{
  "n_layer": 19,
  "head_dim": 64,
  "d_mlp": 960,
  "norm_place": "pre",
  "parallel_block": false,
  "init": "trunc",
  "init_std_o": 0.00288,
  "init_std_down": 0.00288,
  "init_out_by_depth": true,
  "optimizer": "adamw",
  "lr_mult_o": 1.67,
  "final_lr_fraction": 0.0
}
Each number is 128 + 24 x the weight over its row's rms, rounded and kept within 0 to 255. Layers, rows and columns count from 0. The size above them is the row's rms in percent of the matrix's.

# layer 5 MLP up, 960x320, rms 0.0639, rows 0-162, columns 40-79
size [113  76  94 112  89 110 127  73 106  97 103  70 129  73 120  98 117 123 102 100 116  69 121  66 110  72  95  72 105  98 124 119  96 124 115 116  70 102  67  75 101 106  93 107  66 115  92 107 117  66  91 108 125 132 114 112 101 108 112 101  73 102  97 111 122 109  68 122  66 111 105 101 109  89 106 113 117 112 117 116  94  76 109 103 117  68 116 115 101 111 107 107 100  98  66 107  93  68 131 119  82  65  72 120 120  73  50  70  81  73 100  54  67 111 105 116 111 100  59  36 112 109  97 100  69 114 107  59  96  67 110 125  71 106  64 111  66  61 119 133  79  93 104 106 115 107 114 113 106 112  74  77 109 104 106  55 119  80  65  64 106 124  98]
[[131 143  88 118 104 156 123  70 106  93 129 158  83 119 111 118 131 103 137 150 131 110 103 112 145 108 138 177 124 156 105 113 130 139 167 125 104 120 111  90]
 [123 126  94 118 111 120  70 147 123 138 142 114 134 103 117 147 128 126 137  93 101 131 159  79 153 119 131 143 149 153  90  75 147 110 182 121 128 136 120 117]
 [162 116 134 118 147 144 148 154 154 112 104 152 125 145 113  89 156  79 104 136  88 142 130 106  96 106 129 106 110 137 137 183 121  84 142  97 141 145 115 128]
 [137  97 135 128 130 153 135 130 101 173 132 130 168 144 109 154 147 120 132 104 140 133 136 138 117 133  82 171 131 163 138 133 145 107  88 103 109 111 181 134]
 [ 81 118  77 150  98 133 148 175 129 180 147 109 157 119  97 133 105 146 120 114 145 141 119 123 119  86  61 150 153 104 109 117 175  94 144 128 102 142 153 134]
 [ 95 113  98 107 120 127 122 136 181 107 131 129 144 126 108 148 150 144  92 142 106 109 149 128 102  98 126 172 105  93 156 142 143 114 193 101 112 133 134 149]
 [129 148 131 124  95 133 118 150 142 156 153 142 115 140  90 103 131 124 122 122 103 150 133 125 100 109 128 103 124 122 116 111 150 111 117 155 153 177 151 115]
 [112 132 116 157 118 127 137 115 119 115 159 119 124  93 116 125 149 132 114  97 107 148 145 105  97 123 136 130 141 128  83 140 187  89 170 143 124 143 109  95]
 [133 103 121 141 131 161 125 132 137 167 153 130 118 119  86 109 157 105  86 127 114 153 172  71 108  97 166 140 155 143 121 111 153 133 161 109 119 102 130  68]
 [126 111 112 126 153 162 106 138 123 128 129 107 102 121 153 133 153 147 154 115 116  91 141 128 169 126 119 154 110 160 113 120 114 105 137  72 121 126 148 116]
 [104 109 130 127 104 149 155 127 113 157 131 124 133 102 136 114 134  59 136 143  66  94 110 141 105 141 141 115 137 146 118 123 127 118 122  89 160 176  95 108]
 [110 123 151 190 106 144 124 155 151 134 100 157 118  66 110 132 126  74 125 137 123 125 154 121 142 101 120 102 137 107 134 127 130 123 137 124 147 174  98 118]
 [102 136 106 124 135 108 151 146  75 147 152 153 115 151 152 138 141 128 103 118 114 104 140 155 118 148 108  76 151  91  95 149 103 164 157 112 132 174  71 142]
 [ 95 135 114 125 142 121 133 124 126 120 145 112 127 104 119 116 157 122 110 115 100 114 149  81 111 115  91 135 137 123  72 136 162  79 147 129 142 166 123 129]
 [ 98 122 149 138 143 146  85 128 116 107 160 107 124  98 185 117 115 135 124  72 138 102  89 137 132 147  92 157 126 110 122 161 138 126 151 152 156 159 125 115]
 [ 70 129 129 105 153 106 105 113  96 148 149 121 117 147 111 172 138 126 142 145  85 119 114 108 134 124  55 136 132 135  87  74 130  92 112  77 146 160  82 162]
 [123 148 118  97 120 120 102 160 135 145 161  90 159  96 135 133 181  92 141 107 156 121 136 125 146 124 113 134 152 125 127 109 152  86 173  94 105 170  99 122]
 [133 128  89 150 134 135 105 133 120 145 146 118 124 124 118 134  92 157 125  91  69  91 166 148 135 102 150 145 123 143 122 113 125 140 174 122  86 119 125 142]
 [ 97 138 160 175 143 150 138  96 123 170 159 138 125 131 115 128 126 121 122 137 137 142 158 117  97 131 114 143 150 144 104 119 142  95 145 143 117 133 130 107]
 [140 168 127 139  92 144  99 143  97 184 100 117 143 106 159  82 154  85 133 134 122 100 132 102 166 122 138  97 127 159 130 172 119 125  94  84 142 159 153 112]
 [126 100 104 165 117 148 141 141 155 153 111  91 140 153  97 135 112 116 115 122  99 116  97 124  77 105 130 160 151 131  99 144 136  98 106  62 141 122 129 145]
 [110 135 106 139 135 133 128 120 134 129 135 109 126  94 114 124 160 114 106 114 103 121 162  91  96 103 106 131 148 135  74 133 149  68 156 129 132 166  96 116]
 [137 128 133 135 113  79 126 145  99 116 125 141 107  89 150 133 127 116 138 130 168 122 125  96 117 126 159  87 140 121  99  83 172 123 112 113 175 137 128 125]
 [114 157 128 133 129 108 116 117 115  87 126 154 124 134 113 133 141 110 114 138 116 133 132 113 133 151 116 157 110 141  84 104 147 104 180 115 136 167 102  99]
 [123 117 135 104 108 149 124 139 103 148 115 141  96 133 102 109 120 124  75 120  88 167 126  81  88 138  67 120 130 125 114 175 134 160 148 139 122 119 116  98]
 [102 159 108 138 130 109 104 106 128 158 160 105  80  99  68 104 116 129 120 131  73 136 123  80 138 124 147 145 131 122  76 114 133 122 126 100 116 141 134 139]
 [ 88 127 129 135 144  98 101  97 124 127 121 165 116 113  93 101 170 123 134 137 147 102 159  95 158 130 169 157 147 190 118 125 120 120 188 149 140 129 111  82]
 [130 116 133 144 140 176 121 148 107 128 143 117 144  95 122 128 119 118 119 129 107 111 165 127  87 131 117 130 155 128 107 162 156  80 177 139 145 144  87 109]
 [122 130 140 206 150 143 114 101 135 108 135 171 141  84 159 106 137 127 139 127 129  94 125 119 157 148 109 167 202 161 128 169 139 137 112 128 108 134 114 113]
 [141 147 113 139 148 135 131 153 158 105 121 112 109  80 132 142 138 118 128 153 120 134 174  72 126  95 124 155 148 116 158 108 161  66 163  92 137 161 150 153]
 [110 153 122  81 152 118 122 155 127 128 148 115 144  75 137 131 136 144 104 127  95 136 147 144 104 106 148 139 132 112  86 126 119 143 165 139 149 161 108 135]
 [111 133  82  88  83  99 137 161 126 124 166 149 110  85  98  89 104 162 147 112 151  79 175 135 170 125 133 110 164  94 111 149 146 152 151 129 176 149 166 118]
 [137 157 182 120 105 111 185 169  95 178 177  98 142 176 157 144 159 153 103 113 117 154 140 147 139 122 150  74 140 123 106 137 160 103 120 157  83 141 122 106]
 [102 157 143  83 115  75 173 127 115 166 121 143 135 141 110 126 148 135 128 102 148 119 115 127  77 149 164  89 124 134  75 100 167 141 150 105 146 176 115 101]
 [118 142 170 120  86 151 151 105 142 138 147 110 165  87 106 104 128 144 154 113  94 137 144 138 117 156  79 125 125 141 135 132 133  99 148  93 151 162 140 137]
 [113 151 112 180 145 133 123 118 160 144 162 156  95 131 151 134 114 116 140 113  65 134 142 121 138 119 152 141 122 109  90 152 162 124 194 153 106 113 148  94]
 [110 128 121 125 141 138 126 123 151 132 142 105 118  95 129 129 148 102 113  99 114 119 136 103 114 105 107 131 144 145  74 149 155  85 165 147 153 149  70  92]
 [130 141 101 168  88 134 142 185  94  94 107 121 111 133 140 137 125 152 183 132  76 158 157 104 122 133 138  97 124 155 127 114 118 108 164 122 129 134 110 105]
 [123 129 107 129 130 120 138 129 107 124 149 126 107 121 118 159 156  92 137 125 136 115 121 123 134 142 107 148 137 124 151 130 118 152 166 170 120 128 108 146]
 [107 123 112 134 133 129 147 134 151 119 145  98 124 113 114 114 149 125 132 117 103 116 139  89 108 114 102 123 123 133  72 144 157  57 155 100 146 158 120 121]
 [ 80 128  85 148 132 110 130  82  95 109 141 137 123 113 140 108 130 155 120 111 105 118 127 154  95 167  80 167 119 117 104 151 123 129 126 130  92 148 111 135]
 [128  93  91 148  75 132 124 130  99 139 111 137 128 104 133 121  81 148 125 119  77 111 157 172  80 156 153 134 114 121 125 109 156 122 152 112 123 154 150 111]
 [154 121 112 122 111 117 162 142 121 160 120 115 167 153  54 161 104 134 108 130  66 118 188  84  93  96 111 154 108 111 129 101 138 140 129 126 148 108 159 163]
 [110 159  71 150  98 150 151 179  97 131 107 153 132 104 116 150 119 151 120 136 102 121 156 134 146 111 130 132 122 126 129 119 153 125 149 115 165 134 120 147]
 [126 142 102 121 151 122 137 143 150 134 157 109 123  97 109 161 167 110 113 139 137 117 138  79 102  97  99 122 147 140  84 140 156  83 168 121 162 169 108 118]
 [116  90 109 164 130 131 139 141  92 150 154 127 121 131 113 138 112  96  90  65 120 120 123 162  60 165  82 111 119 146 114 155 129 128 151 150 145 148 113  74]
 [106 141 117 105 144 119  89 131  97 163 173 165 136  98 118 113 143 116 160 114 142 113 129  82 138 104 128 145 140 135 110 128 124  94 156 145 142 143 149  78]
 [138 118 135 145 138 125 122 134 116 123 133 159 146 100 121 106 100  98 169 116 135 131 151 146 127 149 103 128 123 127  97 144 148 138 157 153 104 133 134  83]
 [104 131 131 135 100 140 130 132 154 159 127  95 139 138  91 153 134 129 104 112 175 130 103 133 113 103 146 126 110 171 127 144 116 108 118 123 151 171  79 134]
 [132 109 113 130 142 123 127 140 116  87 142 122 117  84  95 114 144 127 104 108 138 124 167 123 121 133 116 132 131 116 108 147 166  71 153 134  98 151 122 102]
 [110 114 150 132 125 122 105 129 118 130 126 122 125 135 139  60 128 117 137 138 115 149 161 133 121 111  78 147 147 108 102 167 137 125 153 116 117 131 131 146]
 [139 114 118 161 120 143 139 157 157 146 163 172 131 114 126 130 115 123 126 109 124 134 143 107 121 124 124 122 106 144 119 135 138 145 112 139 185 104 144  77]
 [108 116 121 106  99 114 121 122 108 110 130 140 105 117 110 124 143  90 104  39 160  85 100  91 101 146 135 146 140 135 116  98 143 117 121 128 142 140 159  94]
 [154 113 128 180 142  84 122 132 133 175 148 138 155 128 129 114  99 152 149 106  51 110 119 117 112 143 129  98 145  86 106 124 142 134 114 132 112 156 196  99]
 [111 137 112 119 136 115 156 147 134 120 161 138 128 153 150 162 123 137 124 143  88 182 159 112 107 103 110 160 115 119 124 151 156  77 123 123 155 102 157 139]
 [ 84 115 129 131 134  97 161 121 150 123 148 136 127 120 107 108 144 127 121 132 121 121 161 109 113 132 163 115 134 124 138 123 181 144 166 113 119 134 196 101]
 [109 139 111 123 126 144 118 147  90 165 177 136 120 113 119 150 119 132 162 123  53 153 137 106 144 162 120 144 137  99  94 106 143 113 152 155 120 171 149 113]
 [130 156 139 142 114 154 129 117 132 136 159 158 160  52 159 120 128  96 153 118 101 113 125 127 132 143 113 143 120 145 150 115 147 137 124 154 135 134 170 109]
 [142  92  89 105 102 121 133 140  59 128 134  99 115 121 157 130 156 155 150 131 150 111 130 109 169 112 160 160 100 101 118 121 144  42 131 133 141 143 136 115]
 [143 171 151 146 126 139 100 108 128 117 176 131 144 106 125 128 160 109  98 117 142 142 104 133 117 116  75 121 201 151 133 136 146 110 124 142  99 158 114 119]
 [110 155 107 158 119 122 117 121 131 124 141 106 120  89 119 122 160 115 108 111 106 121 142  76 115 117 101 123 154 134  53 122 156  75 176 134 128 138  97 116]
 [100 116 106 150 106 145 129 108 132 124 155 137 118 107 108 143 121 114 144 112 104 119 170 137 108 127 131  80 157 144 131 136 177 106 120  91 146 125 132 120]
 [115 134 102 164  96 146 130 117 119 113 122  98 132 109 107 103 144 148 151  73  90 117 148 113 130 132 113 117 146 183 139 148 153  87 142 132 109 142 118  84]
 [121 113 135 123 120 128 171 136  76 165 137 108 140 129 128 140 165 157 132 117 143 113 172 111 145  85 135 144 139 149 142 109 156  77 117 107  92 140 140 107]
 [156 122 141 131  85 132 109  87 129 122 122 182 112 148 119 144  71 128 130 129 129 123 116  95 112  98 144 140 106 108 116 126 139 109 170  96 142 133 139  90]
 [113  90 127 162 136 140 167 141 117 179 135 155 118 103 133 143 140 108 131 121 152 116 145 136  92  98 140 170 142 157 122 131 139  86 113 128 122 141 134 110]
 [113 178 125 132 136 124 133 124 133 135 153  96 145 112  92 117 150 106  84 115  98 104 157  45 132 111  92 120 144 126  64 135 151  71 176 122 151 162 123 121]
 [135  90 132 161  87 109 126 110 113 137 110  96 145 132 152  98 154 131 134 120  89 127 147 104 124 130  94 180 138 152 102 120 162  67 124 153 110 146 140 114]
 [119 120 109 126 133 109 133 136 142 123 140  86 122  84 128 159 128 115 108 112 134 116 164 117 112 112 103 113 152 128  91 138 172  89 173 159 145 145 125 131]
 [ 92 109 115 122 130 137 151 125 110  99 150  99 111 120 132  99 129 119 137  92 150 126 125 130  81 108 116 118 155 149 112 106 151 113 151 116 137 166  90 125]
 [156 171 113 124 104 151 160 128 147 158 144 152 161 140 144 147 144 110 104  93  92 139 155 130 101 120 127  81 166 145 142 149 158 162  95  97 105 113 108 100]
 [109 124 142 136 130  96 117 108  98 126 141 119 152 142 147  99 135 130 139 121 120 122 105  53 145 108 125 114 154 115  94  95 125 122 105  78 163 131 138 124]
 [147 136 117 117 127 165 134 122 122 153 118 103 149 124 121 110 132 147 120 128 121 175 149 105 115 126 134 152 126 103 120 144 145  90 117 163  89 137 129 136]
 [ 86 135 141 111 100 116  93 134 145 110 132 132 124 141 109 112 175  98 123 117 118 103 162 110  92 108 161 130 160 129 131 120 136 127 143 106 143 119 130  91]
 [122  79 146 137 110 135 153 110 131 111 100 111  80  89 144 108 127  91 149  79 125 127 155 129 113 141 105 111 153 151 124 143 134 128 180 119 171 151 154 117]
 [116 147  99 148  75 132 127 121 117 170 131 121 145 120 131 103 155  93 113 122  55 141 153 149 130 152 137 139 105 127 128 187 162 116 151 108 117 142 132  73]
 [104 121 122 133 141 166 110 119 113 123 102 150 179 134 130  96 119 112 161 105  78 138 124 130 108 118 103 124 142  82 124 179 120 124 169 113  93 102 146 129]
 [105  73 114 146 106 138 101 141  85 158 140 127 141 169 124  70 154 117 109 110 153 147 132 107  80 128 103 115 130 112  98 167 131 113 136 105 150 125 144 109]
 [135  98 124  99 112 131 128 143 146 183 115 110 138 103 101 103 121 115 124 114  80 116 192 140  82  86 118  94 141 108 106 130 139 149 193 121 142 145 121 133]
 [142 140 130 178 103 163 119 139 110 153 120 119  78 130 138 123 127 165 109  92 140  78 126 142 123 124 118 126 173 105 124 146 117 110 176 124 142 149  86 106]
 [ 96 117 125 158  93 121 134  90  88 154 135 131 152  88 132  95 152 103 140 121 117 137  60 121 120 132 117 130 158 147 104 146  99 115 138 129 124 175 142  93]
 [100 133 115 148 143  93 144 112 156 121 162 154 133  86 104 116 131 130 125 109 119 122 136 119  89 124 143 138 143 133  91 143 159 128 189 136 130 128 130 114]
 [141  79  97 136 122 118 136 128 112 129 126 118 162 127  99 121 107 142 141 109 105 108 130 117 135  95 150 162 126 191  76 139 167 138 129 127 120 114 129  97]
 [ 99 117 123 138 151 125 121 124 155 105 156 118 109  89 136 130 149 102 127  90 133 133 124 108  51 125 100  83 166 129 139 102 150 139 179 104  89 152 104 108]
 [132 164 127 148  84 135 141 132  63 168 172  96 155 142 145 138 103 149 126 127  79 142  95 105 133 156 121 151 126 104 101  95 126 137 130 129 134 118 156 139]
 [122 116 107 132 132 127 132 119 133 108 134 113 136 106 116 111 152 121  97  95 119 121 163  77 116 129 105 121 147 147  66 132 152  76 171 114 132 151 102  99]
 [115 126 142  85 166 105 124 145 133 128 137 122 138 123 139 142 101 128 107 114  88 107 125 132  84  79  79  92 128  91  91 135 117 147 115  83 170 135 120 142]
 [ 76 133 115 126 181  87 150 146 124 127 141 167 142 108 130 106 126 168 145 118  96  78 113 146  74 156 142 101 119 162  55 137 140 159 149 156 164 126 115 129]
 [115 130 105 147  97  98 156  85  92 140 155 171 128  87  90 119 129  89 142 140  95 126 134 149  91 147 109 105 130 112  56 118 148 126 159 121 126 118  99 108]
 [130  77 125 135 135 180 130 185  82 132 106 135 117 157 151 148 105 154 116 128  98 105 128 122 144 140  81 133 125  96 137 210 128 145 146 121 105 119 142 129]
 [ 96 159  95  94 129 115 138 137 124 170 149 142 111 126 108 120 165 148 121 125 165 124 159 135 121 119 101 114 108 146 144 124 113 122 112  80 137 150 115 156]
 [ 98 109 103 133 159 121  88 129  89 132 151 101 123 113 165 137 138 135 178 109  98 107 123 128 121 131 109 117 121 146 139 153 122 145 181 118 123 118 178 120]
 [ 88 123 100 110 158 154 106 142 113 133 138 150 124  97 130 107 150 116 111 140 141 108 137 130 127 140  75 181 130 176 113 156 146 103 131 119 135 159 104  85]
 [ 98 151 128 132 125 132 147 100 156 116 105 158  91 110 134 138 142  99 141 108 126 136 129 141 100 135  84 108 143 160 134 111 167 154  90 127 103  98  77  93]
 [101  97  96 128 106 143  85 107 131 138 132 151 135 121  99 141 141 107 115 105 119 130 134 146 147 121 148 102 114 134 138 110 161 124  79  68 110 106 107  86]
 [110 168 140 106 108  85 164 145 129  96 135 112 127 106  93 132 136 148 101 149 123 131 108 121 131 148  58 116 130 123 100 156 112 178 142  90 128 129  95 143]
 [135 112 111 103 103 145 108 117 139 122 123 128 103 114 114  97 145  65  92 122 161 139 149 103 100 128  97 104  93 149 112 109 114 130 107 132 177 156 114 126]
 [126 127 118 128 117 126 141 119 137 147 147 110 138 106 119 128 152 115 131 111 107 146 145 106 127 133 108 150 149 140  87 167 160 110 138 138 157 146 106 124]
 [165 175 149 126 125  92 111 133 146 123 133 166  97  94 150 155 124 122 123 120 131 143  94 142 101 120 147 103 155 161 113 147 137 160 163 131 123 141 111 128]
 [151 152 126 150 124 165 109 120 132 156 102 199 116  94  98 128 141 119 113 109 144  65 125 133 114 148 138 144 137 100 109 154 122  85  91 141 107 141 109  91]
 [110 114 130 121  89 135 145 123 127  83 102 147 120  63 114 119 131 101 138 129 163 130 124 162 110 161  75 145 123 150 133 115 132 129 180 135 141 130 133 116]
 [108 157 112 139 123 126 139 139 136 147 139 125  97  92 130 127 146 138 123  96  82 108 150 102  93 106 119 134 150 112 103 149 153  77 165 125 129 157 101 125]
 [116 144 108 139 128 129 132 126 144 129 151 107 123 109  98 130 163 109 105 122  91 104 151  61 106 106 102 111 152 122  54 136 174  58 171  97 133 148  97 116]
 [123 100 151 139 124 117 112 126 153 132 115 148 161 136 123 114 121 151 155 125 100 145 153 124 131 118  81 103 115 126 145 163 173 153 140 131 141 131 127 112]
 [132 125 143 126  98 149 106 116 130 151 145 118 140 117 127 160 153 105 136 125 149 125 131 113 156  96 122 210 126 131 133 115 162  85 122 146 153 159  90 145]
 [110 127 108 128 127 135 131 127 139 127 151 125 131 100 125 127 138 118 113 104 109 122 157  95 106 109 112 136 133 133  58 126 155  75 163 131 146 130 101  92]
 [124 114 122 146 121 134 151 126 119  78 136 129 107 144  76 147 133  44 145 132 152 133 143 113 104 129  94 136 132 135 126 109 132 172 169 163 130 149  92 146]
 [131 144 163 129  92 163 103  82 113 110 111 147 156 130 105 109 128  83 103  84 119 101 119 137 114 133 109  97 151 200  92 170 153 101 106  91 135 101 128  85]
 [ 77 134 147 127  94 100 129 144 139 142 145 133 118 137 102 106 107  99  79 115  98 114 128 100  86 135 148 133 134 122  70 131 147 106 161  64 151 115 105 135]
 [ 83 153 118 120 138 150 133 107 125 121 156 115 144  76 107  98 159 122 136  97 105 125 180 114 110 117 115 143 129 126  77 139 146  93 193 149 140 154  98 127]
 [113 127 106 158  85 115 128 117 132 148 130 143  96 102 148 134 115 135 149 106  93 161 145 126 127 147 130 128 132  88 109 156 126 130 176 117 120 139 116 101]
 [122 105 114 143 136 135 131 142 109 120 150 117  73 103 115 137 139  73 118 119 107 134 154 113 136 145 121 136 133 145 158 139 124 126 152 167 115 119 119 129]
 [119 132 133 130 113 127 130 124 145 122 145 107 109 114 100 118 164 139 103 108 124 101 155  93 109 108 128 151 137 155  87 154 164  86 174 142 132 139 123 112]
 [165 135 112 108 116 116 108  90  72 156 125 118 164 129 125 140  86 154 129  96  95 146 136 100 138  73 118 112 108 136 121 125 164 133 115 167 118 132 156 123]
 [111 117 118 138 158 154 114 154 129 140 137 105 115 119 118 105 147 136  79 126  80 141 116  76  97 156 106 128 122 135 147 155 138  86 151 132 132 160 135 105]
 [ 75  97 139 137 141 127  80 131 131 135  96 104  77  66 146  91 131 122 135 125 174  97 121 125 114 105  93 116 162 128 158 153 133 130 160 109 172 133 136 115]
 [175 142 165 133  94 127 107 119 156 112 132 115 108 143 154 125 111 128 128  99 104 165 118 105  95 102 101 104 139  86 104 113 153 146 148 149 115 142 103 104]
 [116 140 115 118 111 168 137 128  91 135 152 155 114  79 102 134 153 110 111  94 140 111 141 124 123 137 133 148 111 146 104 118 130 106 130 138 135 121 136 107]
 [ 97 139 143 123 135 113 118  84 149 108 144 139  74  76 100 132 142  92 116 145  86 136 131  69 138  94  97 123 164 122 106  86 121  96 121 137 154 149 137 132]
 [ 96 135 104 141 147 153 128 132 121 145 143 123 116  87 100 113 138  75 163 130  91 139 125  86 107  97 135 139 131 120  59 125 147 120 139  92  94 171 101 120]
 [151 117 139 115 100 169 120 165 151 104 114  98 108 125 104  76 110 114 132 144 111 146 143 109 106 101 136 127 129 100 130 118 114 100  96  68 135 139 131 150]
 [155 150 109 143 136 171 121 119 124 112 160 130 139  78 110 112 133  96 142 136 101 113 130  63 123 117 141 142 108 156 114 137 109 112 106  99 146 160 103 113]
 [110 161 150 131 139 127 139 142 148 191 149 133 156  99  93 118 129 133 115 142 111 123 139  94 112  81 135 128 121 117 124 102 144 103 102 125 139 162 161  97]
 [124 114 142 120 128 152 101 126 140 108 142 100 125 127 124  96 102 145 151 115 167 125 137  77  72  89 123 116 121 107 109 105 147  84 159 120 182 102 115 122]
 [126 142 116 152 124 115 149 112 129 116 158 115 138 102 122 137 141 135 112 123 100 122 150  87 112 112 114 107 155 142  59 134 172  61 153 122 162 149 121 109]
 [154 170 138  96 111 141 143 117 118 100 125 118 150 133  92 123 127 131 186 121 110 136 150  92  96 118  98 127 125 115 101 137 104 139 131 115 127 151  90 137]
 [146 131 113 107 149 121 121 133 148 150 111 117 142  89 120 145 115 136 134 105 132 105 138 125 120  85  86 162 136 152 145 164 128 139 131 140 125 162 159  99]
 [112 108 110 145 155 156 135 107 125 125 161 129  78  86  58 121 169  81 127 134  97 171 132 120 110 129  72 126 158 146 103 138 118 107 157 124 153 157 126 114]
 [125 164  97 149 129 122 134 134 115  86 163 129  85  98 136  94 129 147 143 129 123 123 143 135 155 124 129 114 169 139  96 139 182  99 182 104 131 162 117 142]
 [107 133 155 170 118 123 116 125  86 133 129 131  92 130 119 123 159 121 110 112 116 157 153 153 106 118 120 127 148 163 101 140 107 103 156 151 129 145  75 121]
 [ 91 149 132 112 113 116 128 118 153 125 101 136 144 129 127 134 161 130 139 122 128 118 155  81 165 124 119 112  98 154 119  94 143 124 142 127 169 114 136 153]
 [108  82 122 145 126 146 120 148 133  95 123 126 117 109 144 108 131 125 164 107 176  94 131 132 135 115 108 119 157 141 136 123 140 112 139 111 152 142  80 123]
 [ 81 111 127 149 140 113 114 134  91 112 146 114  66 161  89 115 143 131  88 140  83 127 144 112  86 147  92 134 146 134  77 114 116 130 130 103 134 133 142 107]
 [ 86 107 106 184 134 141  90 104 126 114 137 147  81  99 148 135 140 124 135 109 150 100 127 152 106 154 124 156 173 175 144 140 128  92 100 117  99 156 134 113]
 [ 99 143 106 150 146 143 139 110 121 102 140  97 111  83 105 112 137 133 112 116 111 121 160  95 109 112  83 162 130 165  80 141 151 106 190 131 148 150  96 113]
 [153 119 125 144  88 141 106 114 144 197 117 106 125 154 146 121 111 118 147  88  87 134 115 118 131  82 120 118 121 102 125 109 140 113 177 142 104 124 113 124]
 [121 150 117 131 119 109 117 134 148 164 126 125 126 102 114 119 166 142  99 104  96 102 161  68  98  91 124 117 157 143  79 145 161  72 159 119 127 151 107 122]
 [ 95 102 120 147 134 132 111 127 138 155 149 113  93 102 106 129 163 132 115 119 117 110 143  76 111 113 125 126 130 148  93 125 157  78 161 110 135 153  77 112]
 [118 146  68 149 134 114 117 121 102 194 124 116  62 129 107 143 128 138  68  80 130 123 113 126  83 105 101 117 168 143 128 165  99 144 157 140 118 161 120 132]
 [150 184 139 120 128 159 134 136 162 128 121 113 162 131 127 105 131 112  98 134  85 157 118 150 127 133 119 171 114 123 108 165 118  88 162 155 112 142 100 111]
 [100 154  99 106 114 105  96 121 132 163 132  90 122 154 111 147 143 153 148 108 126 139 107  86 128 104 122 128  93 155  85 151 108  93 171 140 151 142 121 129]
 [120  89 147 175 117 161 144  83 130  92 131 144 125  91  90 140 155 112 154 137 151  72 148  69 129 114 124 160 122 156 117 139 151 111 125 118 155 139 116 109]
 [159 157  97 146 103 121 190  93 122 149 159 128 136 125 111 187  98 145 127 135 115 131 134 109 117 145 131 149 129 137 134 131 132 119  84  91 116 108 170 165]
 [137 141  96 143 121  98 162 115 123 136 172 130 137 120 120 139 115 140 123 122 123 160 126  91 141 153 154 104 149 152  81 145 124 128 157 118 120 102 121 166]
 [134 102  85 124 108 131 116 152 119 121 146 137 114 156 155 114 109 159 155 118 107 149 152 131 143 125 135 144 178 126 133 112 150 124 140 103 122  99 159 136]
 [138  66 132 150  95 163 156 102 114  58 133 141 155  99  85  76 137  91  89 143 111 132 105 147 118 134  98 138 142 115  91 152 136 138 134 141 148 118 137  90]
 [161 143 122  84 108 136 112 114 101 168 132 130 173  92 108 160 132 107  97 110 122 104 121  99 129 112 144 134 139 148 101 111  99 132 126 106 137 134 119 133]
 [ 85 161 131 138 104 114 128 144 159 140 131 125  91  81 140 168 174  88  83 100 114  85  87 105 105 163 107 118 157 164 149 138 144  92 145 112 126 155 103 100]
 [145 161  72 132 145  89 139 130 154 139 160 164 131 137 115 167 135 142 111  91  88 106  80 126 132 146 151 117 135 166 134 132 132 146 135 158  72 147 123  77]
 [ 67  99 140 126 126 118 111 146 134 156 139 116 101 162 130  88 158 119 127  99  80 120 109 150 111 126 147 133 177 112 120 130 146 162 149 155 123 118 142 122]
 [ 95 130 109 147 129 126 116 105 133 133 143 122 118 103 115 139 153 120 104  91  98 107 136  87 104 109  82 119 166 130  65 143 151  75 173 126 154 153 113 123]
 [104 127 125 107 127 125 126 137 120 134 143 138 145  82 134 142 147 138  87 114 131  96 148 118  91 104 118 140 137 108 105 153 179  93 162 141 117 126  99 106]
 [136 173 117 150  97 151  75 107 107 132 140 120 162 126 138 114  92 118 136 127  93 121  93 127  97 150 126 177  86 110 108 155 120 125 180 101 164 125 116  82]
 [141 104 120  91 147  92 130  85 151 117 130 101 123  94  85 126 131 149 149 129 146 107 184  70 127 116 137 164  87 109 164  99 126 152 119 150 142 135 126 130]
 [119 136 135 144 121 159 123 139 134 120 119 153 112 123 115 122 163 109 137 108 118 115 138 112  63 144 131 118 138 159 152 114 137 111  99 124 113 119 177 122]
 [112 134 118 155 126 113 136 130 139 132 153 121 122 113 109 138 134 153 139  99 109  99 153  87 117 116 127 149 126 133  71 133 156  60 168 152 143 158  88 126]
 [114 114 123 114 144  71 142 106 150 142 160 127 106  92 151 101 144 142 146 131 147 103 153 106 151 134 145 133 121 123 122  95 149 117 151 128 118 157 139 106]
 [103 119 140 142 137 166 131 122  98 119 153 123 146 119 121 120 140 128  89 116 104  93 161 101 144 126 112 142 127 129  83 148 163  89 142 128 123 132 115 147]
 [100 137  97 120 137 154 127 135 128 125 162 120 147  87 108 111 156 109  99 116 128 106 165 135  94 126 156 148 157 133 127 133 153  86 166 131 135 149 120 103]
 [ 89 134 124 146 113 144 121 150 100 151 100 132  95 101  93  99 128 130 126 133  73 125 107  78 101 132 118 149 142  71 119 120 113 103 106 129 151 125 114 129]
 [144 146  85 113 177  96 134  90 161 176 151 157 132 129 110 186 115 125  96 118 106 109  94 138 134 105 135 149 137 136 128 161 147 125 117 165  83 138 134 132]
 [103 107 149 121 153 170 140 113 117 122 137  89 169 124 151  84 104 183 148 145  82 144 120 120  84 148 104 174  90 122 132 116 142 116 100 122 149 117 118 159]
 [122 142  98 156 160 129 145 142 125 117 138 111 106 143 123 143 128 118 130 100 116 130 113 119 100 171 102 160 138 130  61 173 138 135 158  92 102 120 128  98]]